Each number is 200 + 40 x the weight over the matrix's rms, rounded and kept within 0 to 999. Layers, rows and columns count from 0.

# layer 5 attention output, 64x64, rms 0.201, rows 0-50, columns 0-63
218,166,187,220,216,178,118,175,174,260,167,195,180,192,226,262,232,182,196,221,212,158,206,201,187,167,231,313,138,147,209,197,259,195,198,128,223,157,245,260,269,219,257,218,188,211,282,214,204,176,241,205,218,163,156,117,225,156,227,208,168,198,231,192
245,227,199,177,231,167,176,173,134,196,214,216,157,210,159,175,198,134,193,179,163,236,202,259,176,244,192,248,219,126,182,206,129,240,209,243,297,153,273,211,112,319,245,188,171,224,130,119,195,214,188,183,157,288,231,210,227,249,181,200,173,149,197,205
235,177,231,249,198,263,252,214,142,190,150,240,186,172,209,148,247,178,239,170,182,227,206,208,205,165,267,136,225,176,156,187,141,156,176,214,198,191,147,251,202,223,250,206,162,113,251,212,179,237,209,191,240,185,131,255,172,103,163,182,179,188,209,275
233,187,224,194,211,152,261,234,147,235,249,178,217,198,150,220,208,155,185,148,239,152,226,244,253,172,189,205,193,210,218,156,251,226,193,262,144,226,241,197,194,218,257,244,215,229,232,222,171,231,180,239,222,224,152,261,177,206,254,257,202,155,160,252
193,173,202,186,203,207,221,276,150,125,205,236,170,165,220,151,244,166,252,233,214,161,167,190,192,156,127,214,198,186,233,168,160,199,239,157,139,128,202,171,158,107,135,203,237,195,262,198,167,257,112,154,178,286,231,201,240,198,171,185,206,184,183,179
212,255,180,229,218,285,211,196,246,228,202,173,212,233,195,146,166,211,150,172,272,146,211,247,262,174,164,144,219,216,207,162,164,239,154,159,242,223,133,288,181,148,194,213,239,183,128,210,247,311,199,226,146,199,174,269,226,141,200,195,127,230,170,231
139,221,195,259,233,201,234,182,204,201,214,228,234,111,179,184,153,184,221,191,236,116,190,250,221,188,177,177,185,189,173,259,211,232,209,221,190,148,207,248,239,178,159,201,235,224,197,150,96,183,288,259,232,201,217,198,180,183,222,240,258,189,209,216
195,212,262,215,212,190,255,216,224,197,244,227,178,165,229,127,240,100,171,202,179,149,248,149,188,181,210,230,258,121,191,193,194,235,204,201,220,231,66,202,171,151,175,183,131,248,93,160,203,195,258,209,202,153,172,229,228,148,238,155,224,213,206,177
182,260,209,260,212,186,176,187,160,190,289,175,237,196,181,247,148,204,231,111,208,259,250,176,225,218,202,243,219,247,175,183,137,205,246,173,197,168,244,207,137,132,184,255,173,315,160,158,157,143,267,222,196,219,216,174,249,195,290,178,215,211,258,150
273,187,226,146,174,198,169,226,227,181,210,201,203,160,244,201,150,226,212,194,163,206,200,175,254,176,246,199,214,279,237,183,180,220,218,218,291,264,209,233,257,155,206,207,152,181,264,229,239,181,103,163,218,200,247,223,189,115,249,218,186,296,108,180
259,228,138,206,158,176,201,127,198,151,217,300,181,187,198,196,230,223,180,246,155,193,208,191,215,152,251,143,184,203,214,201,224,176,256,226,198,176,219,196,239,207,142,155,173,228,200,91,230,261,194,197,197,196,287,207,259,222,233,205,198,209,194,193
143,254,179,206,205,170,178,175,238,306,212,197,141,218,172,181,166,181,245,244,172,157,194,189,238,148,212,169,242,205,217,207,169,188,245,142,236,229,171,203,230,179,217,131,242,168,239,173,248,292,197,180,218,166,283,182,220,96,252,257,251,242,218,150
268,161,124,221,206,189,209,222,159,174,223,221,183,194,152,186,205,195,192,192,229,159,197,219,224,202,248,190,265,57,213,235,171,198,202,256,165,161,208,190,219,206,230,279,177,188,210,218,232,265,158,313,285,213,225,174,253,272,212,228,187,247,239,226
178,237,248,226,172,253,206,178,228,214,157,196,198,182,184,248,175,206,157,174,201,145,132,190,211,229,112,171,237,221,248,291,177,220,179,152,215,197,165,172,161,129,201,284,170,203,222,224,179,179,151,215,191,180,189,149,224,151,251,167,180,150,220,181
218,190,171,201,234,201,197,182,206,235,249,263,137,203,223,209,210,196,200,155,224,206,261,120,147,262,267,168,176,254,145,221,154,212,243,224,232,194,163,254,126,219,194,251,247,145,138,182,263,185,207,158,205,192,155,262,174,254,195,248,167,235,228,184
249,207,195,177,186,213,156,249,237,209,196,199,82,204,228,212,204,148,183,197,218,192,235,194,186,251,276,272,189,206,280,223,194,227,197,211,189,191,213,125,203,170,174,276,202,166,174,134,213,203,126,193,189,263,108,145,250,151,238,230,250,223,234,241
165,190,184,209,217,187,248,193,189,291,168,257,208,221,241,110,202,214,146,198,223,216,238,151,212,249,159,228,175,225,186,227,217,204,205,217,120,189,183,261,119,260,154,137,218,148,203,158,185,172,251,230,191,226,235,271,216,177,157,194,212,178,205,232
208,230,231,165,242,225,209,175,248,200,256,279,127,187,215,164,207,204,126,227,240,198,177,118,189,157,131,215,241,261,186,195,159,217,200,233,234,279,240,77,176,244,216,110,183,220,291,184,203,249,293,212,210,231,176,214,204,177,155,189,219,193,167,219
231,167,236,201,317,224,213,199,256,144,213,258,247,145,249,144,283,163,221,237,215,197,220,145,149,239,237,226,239,209,185,248,207,279,279,190,285,210,107,164,260,195,226,218,161,174,178,152,148,218,166,204,241,209,174,192,193,197,224,155,222,238,224,261
190,223,213,182,149,200,171,211,173,207,232,148,212,162,238,219,237,260,184,232,227,206,241,196,224,253,192,193,191,174,208,205,167,186,197,219,171,204,189,183,179,219,199,226,200,150,266,225,172,209,237,207,206,274,242,212,142,151,192,165,229,179,174,124
235,197,261,232,179,213,129,126,219,232,248,201,284,149,226,193,161,228,247,227,206,200,229,184,214,139,239,232,237,148,185,157,217,173,208,251,203,164,140,256,211,134,203,177,228,212,273,184,174,156,234,162,187,255,270,185,168,175,194,178,179,232,188,210
208,257,164,182,195,177,136,220,103,212,220,165,254,239,151,204,171,240,199,190,186,203,189,172,203,218,232,244,203,255,173,153,195,187,192,213,209,228,242,270,228,262,269,270,219,269,199,222,200,213,127,170,165,187,98,198,209,190,260,178,254,225,208,227
174,221,147,219,181,249,165,76,181,247,187,227,186,210,191,235,196,188,207,237,200,237,202,207,255,223,148,196,218,195,151,196,316,129,217,157,161,119,245,200,162,168,242,161,197,242,184,136,203,230,267,192,187,214,162,221,230,350,252,182,157,276,203,199
218,213,199,161,258,247,265,157,276,170,192,165,233,205,145,139,207,176,218,227,193,290,266,204,181,188,221,184,170,151,194,128,263,250,288,174,226,181,169,203,198,213,275,264,227,161,205,187,265,241,159,209,232,172,340,206,118,154,232,213,201,203,236,134
175,185,166,238,168,238,271,204,157,235,181,214,184,180,119,192,168,145,203,195,167,206,202,197,145,240,211,196,248,242,206,171,276,218,162,231,187,223,122,157,209,247,141,131,225,206,206,210,194,222,180,245,190,212,199,164,181,211,167,185,208,187,141,224
257,102,252,172,226,221,167,215,233,219,216,250,184,203,256,213,194,211,240,220,177,191,191,196,161,311,227,301,250,204,164,171,183,200,180,188,185,238,229,179,179,177,136,207,100,139,154,232,199,194,179,181,197,169,203,208,217,161,139,268,148,207,222,158
122,171,217,191,204,160,256,182,175,220,205,200,187,152,185,186,209,168,260,197,235,192,178,202,246,226,207,220,229,261,196,244,259,198,171,258,208,221,210,234,219,146,211,114,191,219,188,224,161,320,208,171,207,73,280,251,192,222,241,215,210,179,204,212
165,224,194,232,186,231,249,159,206,197,224,179,244,240,190,204,203,169,236,277,172,212,208,233,179,210,264,174,253,222,145,197,146,158,205,188,255,161,191,225,171,204,176,163,213,191,182,241,183,199,182,223,155,148,216,187,204,243,254,237,159,199,202,286
190,244,198,218,158,163,207,192,210,140,177,200,189,231,241,269,132,111,156,188,191,204,257,191,164,169,202,303,248,138,147,188,240,225,195,143,186,213,171,194,196,164,166,230,170,199,287,298,247,167,189,221,92,197,183,151,208,217,246,200,121,193,199,184
200,208,202,139,322,192,223,156,199,133,188,170,220,137,181,228,198,202,215,195,202,202,240,213,261,177,204,173,126,137,189,312,131,175,107,212,217,213,216,175,201,226,234,211,227,252,154,219,177,211,197,181,228,210,237,227,166,166,129,157,190,214,222,240
151,210,260,201,266,98,157,280,241,234,160,205,208,150,161,158,177,259,218,189,225,180,189,228,157,241,160,136,256,247,124,163,144,197,179,182,200,208,242,269,220,165,132,179,214,175,198,213,132,162,233,168,299,212,257,132,196,197,142,216,160,208,85,182
175,156,211,210,195,226,191,193,226,208,209,248,231,224,243,194,139,127,238,162,216,222,201,197,218,156,202,255,243,236,203,270,201,249,215,187,152,145,199,187,213,255,183,131,211,263,198,275,269,156,170,233,229,215,159,217,221,252,224,159,210,230,248,196
222,241,235,236,169,204,225,217,219,173,160,157,195,212,206,231,188,177,237,181,208,188,317,205,179,184,206,102,168,181,182,230,209,224,196,222,201,176,258,139,225,207,231,170,222,166,180,211,204,170,224,199,179,159,234,237,174,141,170,289,107,121,212,183
197,195,155,178,177,189,232,219,179,214,277,257,227,161,211,201,175,213,197,131,179,221,313,257,224,237,199,134,201,184,221,203,232,235,190,193,184,200,175,229,268,175,211,256,186,190,198,228,251,257,188,200,248,131,232,262,204,220,235,168,186,231,153,174
200,188,181,305,182,154,158,135,221,175,190,221,182,183,199,207,230,218,159,232,180,291,174,211,153,193,190,137,151,173,266,194,221,256,135,266,176,179,129,246,175,222,154,241,229,158,195,173,78,185,209,146,224,141,184,177,186,243,199,257,254,262,197,215
214,278,229,166,236,129,193,165,239,235,211,195,237,261,218,257,234,166,178,203,194,173,181,208,247,211,196,210,120,227,174,95,176,244,224,225,208,210,154,133,234,208,227,264,216,194,282,145,207,187,178,255,250,159,131,193,196,259,202,256,205,176,177,226
184,232,178,255,175,163,206,131,242,173,170,274,159,171,205,181,169,203,214,213,188,257,286,172,236,225,196,241,153,265,211,260,130,222,274,235,190,142,210,183,154,180,164,242,207,256,215,288,213,128,190,193,233,142,235,182,212,210,207,263,188,190,176,184
177,165,258,215,207,275,193,211,193,190,218,175,266,218,224,310,176,107,222,165,188,189,241,149,182,183,243,165,210,231,187,125,210,151,256,254,197,252,111,111,191,198,113,284,186,260,145,129,153,239,165,186,246,238,189,179,204,164,268,173,187,234,210,158
227,247,165,192,192,169,226,115,228,123,188,141,192,242,193,249,131,226,207,174,200,276,214,202,153,130,172,234,220,220,245,191,138,224,196,205,179,250,247,118,223,181,196,167,229,190,181,163,180,219,213,197,268,143,157,184,157,203,222,176,163,220,191,152
240,227,213,206,190,177,180,197,268,209,189,239,184,200,131,253,239,265,263,179,262,235,174,216,143,213,227,265,225,109,197,221,127,166,209,205,136,155,209,200,126,141,219,238,143,185,157,236,233,192,226,170,210,207,255,205,167,145,173,183,216,202,201,231
211,181,220,260,226,211,215,282,213,179,196,171,179,239,195,164,180,184,178,214,159,202,235,172,187,230,193,193,208,195,214,212,239,220,257,141,230,235,243,183,193,256,131,298,204,225,121,254,234,190,260,211,196,207,201,230,272,240,207,187,191,178,120,206
201,163,207,231,226,158,229,257,183,201,226,192,224,264,163,237,196,127,207,228,273,292,220,195,222,170,169,178,110,189,221,223,235,224,173,145,255,188,220,230,206,264,152,159,122,220,212,189,201,169,226,246,235,241,236,188,171,204,233,293,202,153,216,192
223,214,242,125,132,266,181,211,214,171,201,161,186,194,217,181,219,198,255,197,178,149,197,177,159,179,217,245,172,209,216,229,249,177,211,145,181,211,224,157,149,179,263,142,192,147,193,232,242,188,266,215,181,260,198,175,237,183,257,219,202,162,108,140
253,248,213,224,171,178,254,180,206,208,184,217,214,208,198,240,218,183,298,176,193,193,208,155,215,256,156,234,269,153,227,221,230,182,235,148,208,213,186,204,173,226,143,245,176,199,203,249,185,197,223,218,253,226,116,238,197,225,290,220,229,109,181,282
103,174,180,186,191,190,211,159,178,170,237,249,195,192,190,86,208,197,185,224,210,158,225,157,169,200,154,230,253,205,206,178,102,175,275,185,181,195,162,144,186,228,204,110,151,220,211,195,159,192,224,212,203,156,212,228,187,265,182,279,214,226,135,165
131,161,174,164,202,196,180,178,178,157,201,134,194,219,236,275,238,161,190,227,227,248,81,186,147,166,209,202,222,208,195,258,169,231,171,195,158,228,170,176,178,210,139,236,185,204,137,199,215,274,199,157,133,158,258,233,155,233,221,146,186,191,251,141
165,156,237,239,185,194,211,258,178,253,222,163,135,223,182,228,220,245,195,194,217,172,191,149,222,210,172,186,243,225,197,203,283,293,185,185,195,125,193,263,203,236,185,154,170,216,219,147,191,193,224,217,177,234,239,223,230,224,226,200,197,227,122,213
206,187,156,172,191,238,182,204,193,176,223,149,223,236,140,207,199,194,175,165,182,127,184,166,188,161,148,194,195,204,154,198,235,222,189,221,149,211,296,128,171,198,160,196,137,247,125,223,209,201,172,202,226,252,216,217,201,261,187,191,190,213,247,192
220,139,236,137,237,196,206,202,188,179,143,133,191,182,233,213,189,202,192,202,214,244,229,175,162,194,113,201,135,230,245,157,114,192,163,219,155,183,249,172,209,208,286,182,270,179,242,186,137,207,194,166,163,211,211,237,194,169,275,230,182,262,185,171
214,175,201,170,150,144,203,180,187,180,202,185,179,154,153,174,166,218,197,195,197,214,245,246,200,200,216,229,173,260,161,175,187,202,120,244,203,210,209,174,179,174,185,130,227,234,217,220,203,241,176,159,163,169,190,230,217,230,229,159,214,171,189,221
296,268,209,244,189,175,176,275,199,172,225,170,221,187,237,241,171,206,183,314,204,195,233,223,196,214,202,269,183,176,221,165,115,192,202,308,190,181,213,192,268,252,230,225,219,229,242,240,176,214,231,181,219,185,252,236,252,210,123,263,132,155,253,259